config = dict(
    n_layer=11,
    d_model=96,
    n_head=3,
    n_kv_head=3,
    head_dim=32,
    d_mlp=256,
    vocab_size=9741,
    activation='swiglu',
    norm='rmsnorm',
    norm_place='out',
    norm_eps=1e-05,
    positions='rope',
    rope_base=10000.0,
    rope_fraction=1.0,
    qk_norm=True,
    attn_scale=0.177,
    bias='none',
    tie_embeddings=False,
    parallel_block=False,
    init='normal',
    init_std_qkv=0.051,
    init_std_o=0.0109,
    init_std_up=0.051,
    init_std_down=0.0109,
    optimizer='adamw',
    lr=0.0032,
    beta1=0.9,
    beta2=0.99,
    weight_decay=0.092,
    lr_head=0.00972,
    warmup_steps=358,
    schedule='wsd',
    decay_fraction=0.258,
    decay_shape='linear',
    final_lr_fraction=0.0,
    batch_tokens=16384,
    seq_len=512,
    doc_mask=True,
    train_tokens=148700000,
    steps=9076,
    dataset='wikipedia_en',
)
Each number is 500 + 25 x the weight over its row's rms, rounded and kept within 0 to 999. Layers, rows and columns count from 0. Numbers have three digits each. The size before them is the row's rms in percent of the matrix's.

# layer 6 MLP down, 96x256, rms 0.223, rows 0-95, columns 128-255
105:503484508471472497515488489476544502521459488492554547508495474516510482482488517511493540479461510491505515490502479531524478546466519504485484464501473537508557490533522485534546474476485510486482526466453473471534527550522519508524552525524491440500512503492529456495475488457486486472476489503522502473527525499499492510499502462450465510492518505540472489526552471506505495527466
131:480508508479506495483494506500506499471500501523500471521480506494490528510495481498507508480501507501469479504506542518503480511509506517485523523499460504465496440518514523487473509496502475506510539483501521485491489539501471525496520513508506455493526500521496476473412520500481438491473499530527478488501470500491474469482498506472548495514457502525477479508511489515526498521469
104:528511461511499502508524470557477488488527516555509526487498461502523508501516489465508508490543521477483509498477485504504499449470484485470540504421498544519474432518444526484484513482521497536490490530496485520451489514505509498521462515494511466515483491510497512498473539483502533462524492489487486525465531481520534470471507485485487486512511530479475510499537537501488513518488
099:529502493492568504499473531503478560505477520501518531498474477509534523530547492451455474486497466560524440516503482478487527482485495495432529475543511522528506562490521437507458496518511514532509490541526512502524500454504541500521489507535501518499498542520506543554506496508490499473512445503501494474450497513471510502498458459486503452449501514555511510509503494539468501492511
097:530510505482473512510533430473455478528474491469487497518539512532488513483510527459488525526488525498503509543483458495499518480530501460526482497491465511514503503487487500496494525482518548502481532477489496474472526550527501536491487532512499494487490493487465533515528505533525488465460518502511503449526520524539551495489505539483465483526462538525518487501465453476499496465512
092:495445532484496525512489517485474484543444506504514481508483525516484494493555506502530523480527503483485492533486474463469490502477502501496489503492595511497490516481518487517504529510512497534560466467489493493511490517537548468517525528500505507484525448522471534523530481485509477487501486508487476519471574491521488488508499457442520495498527468497486503526536439489492511508528
099:464494474500461496504463518494518517532499507488477507519476497524503511536484512510522540522525499509482521503449468500458437520491581490511492515500546483502511504495512493540462477514522476517493477528496475528504546492479513469501505501537486518524428543500496531523489495472472527470557509506524474484490544488470474507499546487559499482494506505493535476508489517538531517514475
100:498454498468541493446528511498489466552529498504539544501482495534493472491508521546529524527520520565519523521517463522506491492476550476514471484510526514532498489469491452518451472459495520497475502485510522510492507468498513502463501450477510508495515508468503510502527514527491494487482517531545495441459489496477492510514497493510497498507502468524509491552497491491493517535542
102:499495500525513480490481458486493524455519521492532541501499482475519520477509495499519486486495507492499499503534540526504498511482542497505519516484481515477499506519569531479522478498485555500514524486500489526511531527522495525483505522493539453502466513504534439477477510490492488498532537524518517463529507497496455496495496497484510528513415526515468515510521507509468504463486
117:530519484485523515491530542538496496499514539484544539557529496483500450487506508508502515486531512515524496474508483545451506463511524515518493496541504521485546500518484503534524487471445488486501508484545509495560499511468515491468490491500521475466512461496534506518499510476492489490507452512471511517499500538439525471492518464470481525489487500510533481487491462534492481518510
097:484540486519508456491499513502503509560469487541530472517520489490481515490496482524496537478511513492520477485484499461473514499509501529473485487521526506496511460491499506543469489568488529507521456479506476529517504503514546511484552476510499466528531506512475528469556496492521501460484508541510515517495477513458513508508470488512487484500521536533499490528503470534486476459497
098:496520491498506498508522510479551497559469472508515517491483529480514530546525484467503527480495498563463547472496513489492501487525490493531478530517486481531519531518519417440496480539504484450481483478525546527495513496488507519537465485503482528460502512480487481559494506484505512463551477501519479494477503520473522485500451499492450522503483489461489471541500500475515502536497
095:490533525538478454531536506548439529488504509495515549475490493514480482497496460480531470503516503512490450491527558573504529472488490547481466496505481497476482501478469490521476518508522473514518537499535505484488487524497461456487523535508514498457457522505498540472529531510479493531528491511510525459504537528534494484519521493490490492469532480492519503543445486530503494507462
093:505499493514506512517526512542552471469515517470595514487510513537496525494482497511502499479491520486517519484502459493536480527528528520520507519534461466503515503515481487493470518508522524499550464524498503529515495521492555493497495473495504498499496472470499484504485508514512463541504514472486485515494471570455485484499512501536511509529478488542562524503530447533550519504500
098:501459526523549470495515513533478534448563520487523508499535485528500504500516472501525455456527494510567525493478493479501470510485506481496484525481460487512453522521495523495496535452519500509485506493499458516501519523482523533557486504488481477492507521477491493521492504488536510515460468495477502543524457506535504527549509486487450496484494548514478546473517548475457510490522
096:541517497420512502488495492517474488484454495514511518505485505477528494509479499489486477487503512495538516487535444506494548496499483500496484459516486484484509495507489511485483497508517496465502456500483455535473443520507533485480490497525510514525517467497526474528511478517496548492492543466445513486517442516513499513539483466546501519495502430518479518483433477511434453519529
099:523525514531527485486494455476564467529472497523519516537491521474486489490536492516540512526534483538498531466534490522492449510525507520486475522525503493547521510562494487508478512494456522499498530525510510495535472493497517514484484454484518502496444490514487508474496531476490465539434507519503501491501484484458467468510481494506461463464461532496506480524492519546494470484521
092:514496517491501496482498480504540526531484533495490482519474504515501528490487460505518516500484479504491505516496539450498508524524495476513524468543503529442467475513486499491513592484501456503527547492527501483519464507489535513536495480479498459498509476523503536483525504460442511479474512459513511446511542470478503524488504499530488489532520490474543516540537493495476490517470
101:505494476481524513540479490478469493521444551494506483531504509517505511476520489492502434518478468492514495464491500463510494560501521506531481477527462495498521496488522532502492479513459467525502459542516473559513528534462495508467440508463491512524505472525480494513534502488482509558491494481468496442507488486512506490547521500556484517472454474521518511502474483478526474454520
099:495496509510520525539493546507508466487471535516479506495494476520495507521464512504500457485487459505505481527503526445467543496520480511478480517511452499480461472542466476482520499511518457482507452495523502528475500506474485518493508493497512523464498511548491544484498472501498494533532466467514477520482490506506525530508453507553528520466486505468547520480519507499487455509484
099:533510543501516498467461482480499462510505525537537515509477491550447487491491503516496489485524463483513493484493550477506480500505461498492491529539471544504541478569529508485490510486481512453508529531479523519510503492494503517435476509482495510476471514504483485472503493475469540504521487498560498514516504512516509538598535503473495502473517506493469509527486497503500498452511
099:478509485485515508507488471458464533486473521513520493514558525510486521524512540535534463468466515497504489493521521491511471524514504492524428534487485508520516481469531499498500545497537532490488494501492506554496516472522509512413484521533476519537510460494504517485501496498486506468463471496500512483505539466521515484542457474539509502472490479482528492481473498497513513465497
098:504515517544576542486482467513522443486488472476518497481487462517526540555549478521513495498463493513511550490526493517497512505496530481522520530514472455485495540501502505485494488500474499523509504500536496529507522504480548562483495490510487491531508516411479495497497498515503494505445517497523484480482482529537474486529489515499482498499535430475500510470522538539523504466500
097:532516495471526481497502536491501458477543464471519507461469512531482493538433502543486519534537478498478522520476499508509467482506465523466498542478515500493513483494465523472491496490532491502557534492476527513503489493462495493553485504509481505515520518480499508476491466503461492496511488488508460497487478475456529523511498488457509503459485498555440512462500521489469486511479
097:508444509526526515530487481552472462502511473512523515472522490493475508480542494494497534520489491501496518474523486519472497554459468531513489523528512533504491486505510479505483490456480506531494512484480485498500518512508538472529532517498527495503511513457487490528521504525443507480485519491546470523462480497464465530532483469458515497525484525517492510480552492490503509505515
096:498478481529507538459465493495521548526519482514477508479532467489493537503526485495510474526513526534489527450494497466493453482532512485512492472439489543538486482501493474516541466486506512507541503493502479502504514467542505499485507474471495510499495493502465505530433515501523527475504498498515495487547490495482495485504509507536515486539509498545486519536466457471526512498491
099:479518490464497462470456469522503461554531536550479487455493458513515485468518484547535481504516508494502475564492473483526543512508480470469467490473508512491473491498522528505523548482520488493563481497493500509550514485459499500528551520493483471478495499465537447515547499533491439544510479526489483509514509481455505491506481502510505516506486490501508513492511490477496481554456
137:466510523466509519513540483503527463501511482499494482526451520503503487524491480492478456495497482477483521539452545506511475520487487518448518514489506474464523451547436526483504504500505460569475485491508520504490465517500474495509522518496474452516505506510514479482436490536502476503493444494497472510488486438493544467487502478488545518512429496512505476509519513470505517517519
098:526488462547510515475457522443490525466489526460541516492489495534510505486497440532459510509533517500477506489522464536517510511516512522510455466475479492529507503492499527500430460455524512481528466512500477526512456498530484518482499543526499506530495497536506475552461551492533483527505513475459465469482464511487489476527504499506529477519503491504501488531537530529519507489486
104:524480526493514512489499490514484494460495517441546520467501519514501522475474496471479498485459538458491472511457552517518553513531455505471494515439513529453488517511489534475510517543499526482476513508496504463514475495493514503502481509504516505524511493533477482527519462490530485481546501536441525520515496516493493522479504484474504572475499536530513532455472528504508552484483
098:437502509508478491450470506512470549494489500467485488466539495508521514486534501464508506541508540481484480481493516494544539526518510555510530493486434501485552495467507492504507514517545476497511479518466468498489483487510489492494547515514505490498495459485473461508513509515508479535492481521475476487471501503495527509466533542519511538506505506444524507452506529512505467559476
097:503504510512516506500524465486518481530502518525463514515497507468531550491508523489507517506529469535461525505463464478515490453499533518473508525524501469499489538484504483474483519522499470523478461489496518504501514503520490482456533523540507469517503491491456503490514495519486494459463510469503561488542452519516500498480513510479490490511547511508514460489463447516485531501560
102:483517554478505454467468495496511484501463476525527531526517505534503457516524532504477493528502532472475496485558493490521491503484531492490509500493464466556524507486507512504484482512477534473504501483443548475523525507494500541476507493503475502534513457486530481473507505465516517531498520517498527456502506515498471455503475523484472453511506526551542509523487489509513548517469
097:501501521460518486494473497521486519486541561467498474499535485496487483503474496532461510541525557465515502542505496527515494517523528524491469497466474471501471507507521523500490509493470523526498484537546503495521486486532497542546557490509454521531491496526498494509537529504506492490475479522489481429498470527478482513468488524527508517421503497486488471523494496531490475487480
100:539499477498476484501510505539511478512483507476473500489463535518510501529538485490526513496533447494505430494517496455506503534475540491510481491477516482483448467513505489491472537517483512527529487535526440511473530480493506508484491507478510504516481484498463470520521495503509502465478556540505512479513521495512415524502542512496530498459540475479539507481504497519543539508490
094:547507501505514510477485492517515417515465483458513463501479553549540518519517521518508481554464494487498541515512488528461496515492507486470477507518452462489508495542524482507525542498452513464445508474482549507523511494498532477470513503507457501532540542472480541480482475510504506487506509529506524487479513521533513490481466476542485491529485442458517503468456483501513477504488
097:480471519508522489492502504496517510514496509470461490476504482543537561481468513466497507527536510526455535470509458455493475524495511504464493500515471499515473531526507502467508450499508542502467440490505496513495512490483494494510544532499500475535510541497519485479524489532507462451497509502475458545458542533473519520526521485483505531501490493541522530474503484529476473527509
109:456482501516476490498512515485509469501521479482501531495486486509533479494498510493479478515489520515511503515506501527459510469510517456520494476500464451490481529478528488545530480504530481495512514494464518505502532526485482521481524505470507476545518503458507511515499496441505567470499508518501542530542509478518522533481503455469440476528550505531535515505510481508516509481501
096:541469464480520477540508498557468487491504579528503494497537506551506535463568453490492528497512478522529458513533479480472486425535496487529506496470438465504496488499500499479475496494517532463534491490520533520482507486476486531498473494456505503518497536501496512514538500492523499500455507513515489522544461536531491499543516496518481505470479544495485488502516518527516480489486
098:534467465543515514471497528429510473505499513481495483490456505502485501531503487466520523504490518519544529516502545481481463486490487495484454505523426501524481486492480503496523527485491549469458489454474539493520500497462471475469526524490481522536470526514523515469467536509490494523514497510537499476497464495435504510541469500505485492515480472514497511547452468476503489524500
098:549494476474454463463503495451501469545487484489508491513500502510529495507460489487479499503542449481514496528470482462513495516515506510511500503485468488462505474484527520523494500450459548489493476539484467513477523535510490511482530537494527504487476475546478488511493495521490523445539449503491479492518495491478484509505571477531486530526472501449484525464522494501528490478552
094:483478507511495463473526516489517538536520508506487522532486478522515491510447481482525539486537496501523489531451525519531467481515498496510495534518486484528535509502520484520491505479495520516479495515544486517492495493492499470537531491536510517502481523471528495494514490489444522467466474466476455514517443535497570504448546521495451470570479500505485498455489514515492518520481
094:498475454508511520531526528496503463520485536506491497477536462468489524532524538518530458500510469523492517468513552465528488514518510522504528509494493483478500488537502491451474465480492515500522460527519434517519511480497527504521492493524488530547472495540540509525473510504513427495416485471495433513496482488513511509445494480514496477477480492470502480471502504504489475521480
123:508480501491496499491505490490491511482506483532522508500496497509503444509483481536497486513531501522496522530504496525464482509516531480489511481503514474501534471449468488538501483459505506519553555501534488500523479488528478524492489479537519526511501473499492560515500529475513528477508496492492492497516494487502465488480525518517467498522526492503499546487506540543499477497487
094:477477475537540454497525562481524474472520482506571514474468481490488505519500486452546491527517475501527479495508547521531478491502525514473500481508522473525483516509493546493485549512476521472477474541520496513522473509461485475521526538461494542518500518528543504487501472501511489518480495493483511551510488529473490490454527467496466474516492490555504477473533524519484475470555
092:460515520533488491476494527454502522550534503483548523525532489531469489506526507552500464486514535521498487538463510498533465517481485479462505435513412488533483556454499509495538522486512516515464539508479484524462530492526502502512525493492457478492510539480503520500531514493515488480479488507526504474521439544486487474510521523507476489505501484514504498495495496543512516508494
100:537481493536478492515484474490522491488457524513470505518494511468467481508522449564452499510456474492509436512545471421502518472489459519439442482470517510494440471489493469497486492524495511512517475544474495465466498502512486458488527452515464530484490537495485495491502473504503510506484508491519492457495492452502482512485514518547526494510501532492466497516535509487436520525524
101:471495541488458530528544530477471512470493469501509519529532469493486487480478491478543540515475514483504480480509511546513500472522502468540524513495455507497486517493501493510503481453467507519497496478488465503511460482448515544487535528451472440506533543474502494517509484475537523478455478489435519524545448513541508531516474472460484475532500481489521506488542527503512495482487
098:522507432519505481518535517503541509481529461482506458495498508487459492488476522481523507484517500468454489508481495482513508545470531464537439531480476461486493518478473514518504534476498525550492493498502456585533499544506511452487500518483506482531483514510516531481509539523472520536501512490505516496501559534510475466489504466501525494486523490468492434528508499460460530462485
098:532499567517446486568512443534537481517490454464520548496519486473468497538488501460502502504473510527496523506506519521517472511578503480450466515492486495489486456511484487506512517488541489503531509520508488486456505526497504522480523517517521471496514464492502526506547453484494498497527489488487467501534507493540497500511489488517499470471469461542517473512538530460507518478446
093:466558485509466520488515498454481501489487429499486481508515492452472526522490550489537515507500455494514514547505487485440511498542463476514486520467515505472549535529510522492496500495500492473519517523524464496503466473527491527516540500502445490496452500487491506506480417526491463504459524478505503518560482478477496514512475500517474510513465471488500475527532527514491485484520
121:517539521487468494486490493528472527511498494472488524455475503481478514516521553481484492486476487504507495500545453485536523507494486471467522460492484553524483526488536476497533508451549498453462515493513458507510517500461484501499492517505489517526475497521456546487551481468490519500506500502540480484475517507497479504499511506507481533522531485497498486506458503548465491525534
097:513489523489508447500526468495497540510482511482518508503520466484497515543456475481563535502493492505506505468540518481485506476500449503474510491407469482485499509483493512526508485529526509519499466510507514518515504522514529469546519466504527493500501493518530499478454547495523529517542527505531528498534510502442503537475507507531501514513452512465461440489513512497491500507501
095:525482505497442491518485517452555515497497510441492485498496535542490470490469477460503522508461529487485509507527512519500491490515553492508456552486474514490513520493509515500512496523513478472498496464510534494470482532521485516510510496508503495478506484494497518486446515482473485503534494495521565506526564500484508515508467516495491470479496473465536513524522514476496491446536
096:504542520501481549515442504465500477496519486506535509491497480480530459548496496460473498512426488501500508537480463534488524520542517532465525539535487514467484522486515511493536515491525473508520504517504519539509504465471466552472520523499519535473494553458501488523498484485502509552513487530499485512532469535502540483447448465490483485483511505488501521519538529507532517508502
103:500517495527514473484523524498457497558498498484536503497510463496484506527518493475547540493516506553507523468522493552499513515485493507510536479577495466491504531506493411489468488519504492506495501487550524529484483500505503522503505497524528497509493501535503490499483493496493496489494483470493497507463484528467503500495462490443500517448525506454484486525482542514480489467522
097:488467471490469570539477536481506489497502482508480513526468512513487498474526487487525499498519519485536504525497496466499495529501525478545517504500500535490529539475549512483530540527508452542479492519516457479481543535505535527545488479476501462537515506489474481492513488495517524532452534492486498468535496487516488509499492516515500483486488475501489491525507494504523509488457
093:525499542499455518513506488513505506538508503502487508520472536475434506475483480485514514526463555488501535509486495499523489519481462479450531533473508480536497530492483468459556506501514525462503519490526525440545500488452519515510539525471473510518515470552537528524517489514512502507497459482500490479456522513524524546504504538461503499484519497528481500511480492512492526550505
092:504484509512516514494520502495533528476523515519515512489520433508542474511522496515507489458534520475523485479467476570474531528510471526455549468455491470493463484475494490532475505488528474487481496466507531499496501463498503516525528499474471498573463519520519512545510430511475466456489500482485505485501533539536480509489484487528488490495498499488532491492480443507495485547491
159:524502495542489480500507511505492500520503518497502529466500472503516490462528504507485528514478498546491474497540461494472527484495515509527486493491503525509494551480536452499514481511478531462523489528519508533514523489505505494499463488493504532511473503459544549522555509462501546478518553490507530494503527517505489527511508523518455464504551506499517506502503519537478473478481
092:505536519485451513530529503520494511548444505536461481511507497458496507519498519500467425502460528491488520499512479485571484494488450507470500546529530565497500488493520479515487464454561502480478503521498477488502453471479516570507528537497463500486514521444508496500496474487493506529524514480500485512550495504515500511529505497481518498478482510478487548484510526479443524521484
098:505551470532495463498521545501496494494521503487527506497465492525483484521545497468517527487444482482463509527492476491472539536487465503540500526515487509524525473488547499502497518543528491486551472465481476501508487479500500519484495498520490503486517537482484513536526498519495478439470490523505501488559496486520490522476505460491504542547516545508510498481511429472515493529535
098:500539491540488460502468480520537527526543483476530521479457511575481486470487435429443532472507571550489484502484455525515487477481525529501486515506467503523493530461514515522457467483491529520524494494491452522519511548518510524519527531463531518483507512464486515495480521505488499484535520510471525540471482542459542470506498515463515507497522524529446473531498515474491505517497
096:509541521516546509521494501510434472519487450514468509486480532499517489506513532483504458492512452510500535486529508515503490497444475511495496507497431517512544501505510506497559464444519527480519511490524552527461484491545497547479497465550475534508513506527491500452493535539498481487475480473491521523509478505507498520504474492514501546521464531503462508531489495513502477505484
095:519457502562480471511504509496527511492500490483502486482462520543517485545524503504558488463530500493458483485498472452463495469476516503509482502487443494493531502533487510489487501553545520501496494457480519465488506462492469462495506489519505521473491478488500468500513502507528474478472519536516512501516537505511478484486548559507538464531503495466518524505516550504514529562551
096:541500538522547481476511524498560457500545497485540503496512503479493503546507497509525506534515481491498501521450505520428477534521516526546496517477502483520526542496512497495519465519511528465487467535513541521518512487430488529493494489523535511521468505534531533490527484499498515503518490488513493453464503492484514522510513501499487513526496480461484474524446537490491493463482
097:483508492490475488508502511544505493464466538489512512493488477527493491525481441530514498463514496449508465504507527481500527491474525500453520490505492530502504457505507505483473548526537483497491479495517490458464493495518467509542488518506548486529539503534501507517490508502526483483508539512511461474513526532475520480523477469462501499452524502523484500465541452508493519477491
094:462472481512446487480491514489462500471504501479505500510507450509466466537531493520486450467480521454534480470539480480438505488482497536548515551528519499465506483513507500507494454444471513510512487517447507513455497509486532508520517506514498467495513474511486500528501483486518487506488523472466471521447484469511511513523459531490522510458494495474544497493543527515485489468490
103:494506487487532488448480511512499495489471524501533523475456486546530455495494520513443538500494509496508469493493510543525517478486492540489497506475509494510506519497450487503501493537465537462497487493537487476474500455539509516505516455509552511518553487503517490493477514495514521514483497509479525502467493524510530479464512478467471484523515496559452513527531508542467509507489
093:512561529459460467509516488500534501495464503461496473492515490449513474518456476499491475472541465508518513514504492480550454509506515545515509476509461525463491539497559497503515524464466504516495493535478494532487523509477504533514525571541493484517451485501515474515549507487478527507490515505502488492446474527480495561469511483516490518511476536498532513486487475540491489453503
103:500480413489498481480489480495499486496480455483511503495482517524518495486485484438497528503487547484523530498535493494498474495493513512510463476499485511554514546494517510521492446503479508456472473466512486502501447527536556503506539492452485502501515523501548503508527504482524503496503538516463526529558496534479501522549526484504458499517474502502516466516488443472491480482465
112:469506512479469519526536467494481511459486488525518477465536487548492516535481444507503477458457481469520476529469477518486516523468498534471547520507497501460470468490513508473516491485506473507506453504474505504487475468497466479510485497501520534488476528476463542488508488510472480500492502509511479543502519492507521470494531505477510528506506515512491514438483512502464534482468
100:487543471484512501481483517499488489472506509531492524498459495508487562559509433510552504477526492498542480496490514558510551455506478507523518479512472484481490487472484511521446542475510518484521469543505499521510496475473493462504448523523468475495541465527503493472470476497527504521492522478471470504517456457452512507472499507500515463528506481490507469478489503536473486531461
091:474490505479509482511499482534505482541509474524536514516469541502487510500516544472515517484457492512545503507485501495490482502467488530483551497538523474531487469497466440532479493509526492493466544500533481486547494507487468520525465532539562484501491492495506504482475453505558500474501552507517472526538486445483499499516479492446491490458523489498527522524479494492506507492468
092:469494505539477518497502499473491507517519503500510530499468468550492515503540478487477494468497450516515487523512524482511487477453479522463523486530515535474518451471507496494491502472489480459496545500481491463499463485485545498503498507494495486506496481492498504458466517460439501495534496470495513508498547464541519525522488489488470483473456519480514477483530503475526466489498
097:502493530535476479490517479503480469538512527506463500485517446544534528476472504461498467444531523493488434505477503463480514474498515460488504495526509489535530516502480488484476481494497510483514553527521508486509499490484496522492500516466487531457498487539474472530513547498506522472511467512499528481547517524497497476526509533466497497526537521496518523466455486498546505499542
097:540509509469520531521482532483531541491462503564485494494517570498519502534508484488514530478476466501515515506508524451529467449479505473476541516488545493521481492485458518504460517520512482488507495536485503504471489497482471504483497530551463508501516524519490510442558469491528494515540504493487512496466529431512500481478518489520483510489503564493496472484490462502484516547527
102:500514491502489493503502484524516510491506496487443509469449482524477471498498531470474540512465484485467459499550502461469504511483515434465479547480518512503477487528485475456469493481495500476506499527476539490476561465456481520522466463491514525492500524438465528520486493503480529507489547516486502466486545525481504523500515516510525485492526492468460491528482527497475528494498
100:477478483504475464492503493499457489506512481523478501501496498531486490477508524480538527492510520466468483513489507523460498509519507483492451581504491509489525502491477504510509497488516534516487482485465478494493431484463464520472549545495554485509495490513549526473480457491563474446503471508500509511522532501485494495513441527499499423501495490495526524503473533492482531532484
097:528533472466505536495494480508529468473455529508493476537566514501508532448503521501512479497510490527543509532515512474540485493507482492501513518482504511487499507513488485495486488454525513524533523509511476531436500476468516475540490538499499492488473486485489501510494470523482479474523507466522494484476491478462526460509517506545498475480464491520538533506490467463486470506466
096:521526485431510511503483489492476502484457479488510491510558536529469488450517533535508504518506527513487546482571485554534524508545498489513459514501482516538492508507518499499495486457523524520477487485508505502518553554549517507484511500500492510504483477471488508466530533501507511503512520514551513478475500501469517528510490556557473473478491475449521479503496478541514477455524
099:481500524507521480503508511493488487502539477494507485504492469465484464476497480420510559564473491487444499510518470481508499508480492498471529510498531541487498505505488485524497472477475451468478536524463496489497513504508476553499521528514537471484438481477486517474530513527514531523482503540526453534504504474520542521481469464503510526508504506450486501504497490479504515550524
095:505532504524488508497487497492481524468465509484538516478491490532544521517482497494479479486479464516498484511511466526514464510495506536532508511520508501550487527502532508485502452496484466473502509528513524507524463466508510495517454494537499533516495508513532548510432492447536527533482479486497535520473493499514483472499519501509510497492495549495500543533488454511501505507468
096:541479538482543504457489502497537501526512506482518524474486503489530483511509484476484512467541518524485494493506502509486509506509506541494469460484501518539512474490494500488502537498477493498515469460520515488521459528535484485509468511534561534487515500521513539482497506525506498534516466493493517496480467526556493455538473512508471463501497479523496532499527514540475490498546
093:522499513485518500482457516505501484492497506504496455502494517527542474457518493480472494527437529495517500511501483500497525570484496461480526470474485506490471526520475518510477520485468443467487551500504486475525480511472427474520492477491524541527462509484486554497560529556484528483488524459507514485462531507531558523481522511521518495500473507538492507545506540504459457518514
094:529493497498474473509447515482483525486514506484495510495522499537548527543492506493492506509486501468491481492505498483502496499503536469544485489517436512545457473478498525461462522474491502490530477522498473471509497475493439479496477486514500465513531475548484472500468529491529468485492466530484509463506471469431479527494527500503539504469558496529460518473517528496484505540509
096:485490512436501462446484494495536517458489520505540487463512470516505519505506480507479501471503504492517448517519508529478571485496498535512460485514479466481466490514511502515467508518505465476521481515500502485493498461510500486512489472535523484472492568422528518517478521489455528526512487505513502495501516505529479522440511485516475512501527508479510537483495510491512501474461
096:542500486452471531524550526498522473501489470490482518505491490566531477506478458495517539536481510498516505485487500507510463541535505474474466520516512482469492474489492510486485496482484482528505550520526517498429490498496532529534476473489487475524548483505463544501549523509494465553498483477461499497488547469529486461515524503486470474494522480489529473497485500526484491486516
101:505519518487508514504449521516478501519463531582491481518516493500520485523487488548471464525507495499574507515506518496533504543519510575467508499516527506478532461525490510475479527499498508500510512470542503566474498541497499528519534473513504466478506461449478513465492500514480463550488503522492486474513485493499505478482492446518527492473470552476455500518523474454501502503496
094:538499549467504447526494486487501471505489481509461554489492525491475463497511475506499504481523523511457524444504473474499513500543520466471474490498513479498557554519510521537518495488495523502521538493499497508459521498526492504482479522434496467500524506502479507501525539529501509493465492490503500478465511463464497499545496516491512472515499509542501484535484478535500474480492
101:501540537504519501468495485476518507528470468493508524478484504516485513530503501540504517535497451532488446501493520495501474483537493515509520508538482462518543505490503480529437500525471532450522480462517484511489523523506490431493509491496457498471495522501499509503505514485502486514491514537478513540491472510522490488516526537468482460584519508495500452484518503537517469515529
093:540555490486473482493514480525492535497537500554499494469455508477545527560532503498535512502489474511534502559490481566522488530482497528507499488554539532478518504481492529485470507528416519488521506493488510471503462497498478519476507455562506500513503534502486507536546491499524510522490491500486515553506492525509536495477487477491488494499513526528411493520457530495482511495478
101:521527445515506455481490506482525532504519563507503478403503495481503515566504481465535494506508452521523492491502506484495499531498516496476488482551518483531482465450467466512483477526511543469454434524480485525487490503466533461508490480473502515552464512490502507534511503481492529462484514486476491520518504493460499513500489511526485487493517517529489506497490495497494474482518
095:486478493446496497517489536447481467538464503465481495502540537483533488528560493507522481525454497510499525533486543509500473477503483485501483498485498516492537526557523491501461515536484503524498494480504513451511475451481513493502520502537477463470511481499460497457481452509503508518505498526531500482553518490504475535470541497507505510545481521496469505473535497464517529491494
095:594480537531532464482471501496546517504469469499503501502539491489501497483488511514528479521507522493579503474488493504499507536487496504497518509471541500503467460515482514539530487503509509543512507505503468504490514468499469497507513480512499491460537506450459527488477504521495524476475489498500498496486529520500512488466512527495479480472472490490520490534518481481525494529490
095:531508474562511493503511475509500517515467496515481440498494518534472523500552493492491502510513475547483482507495522505503522547528466489504479509510514538511473477488504493466517468504493506433504502509494487529486519501497463505486483518507542494460474519512505506515518505492436506520494502479525487505460500521485484525501509511489515511538491471468506522425466519476490513487508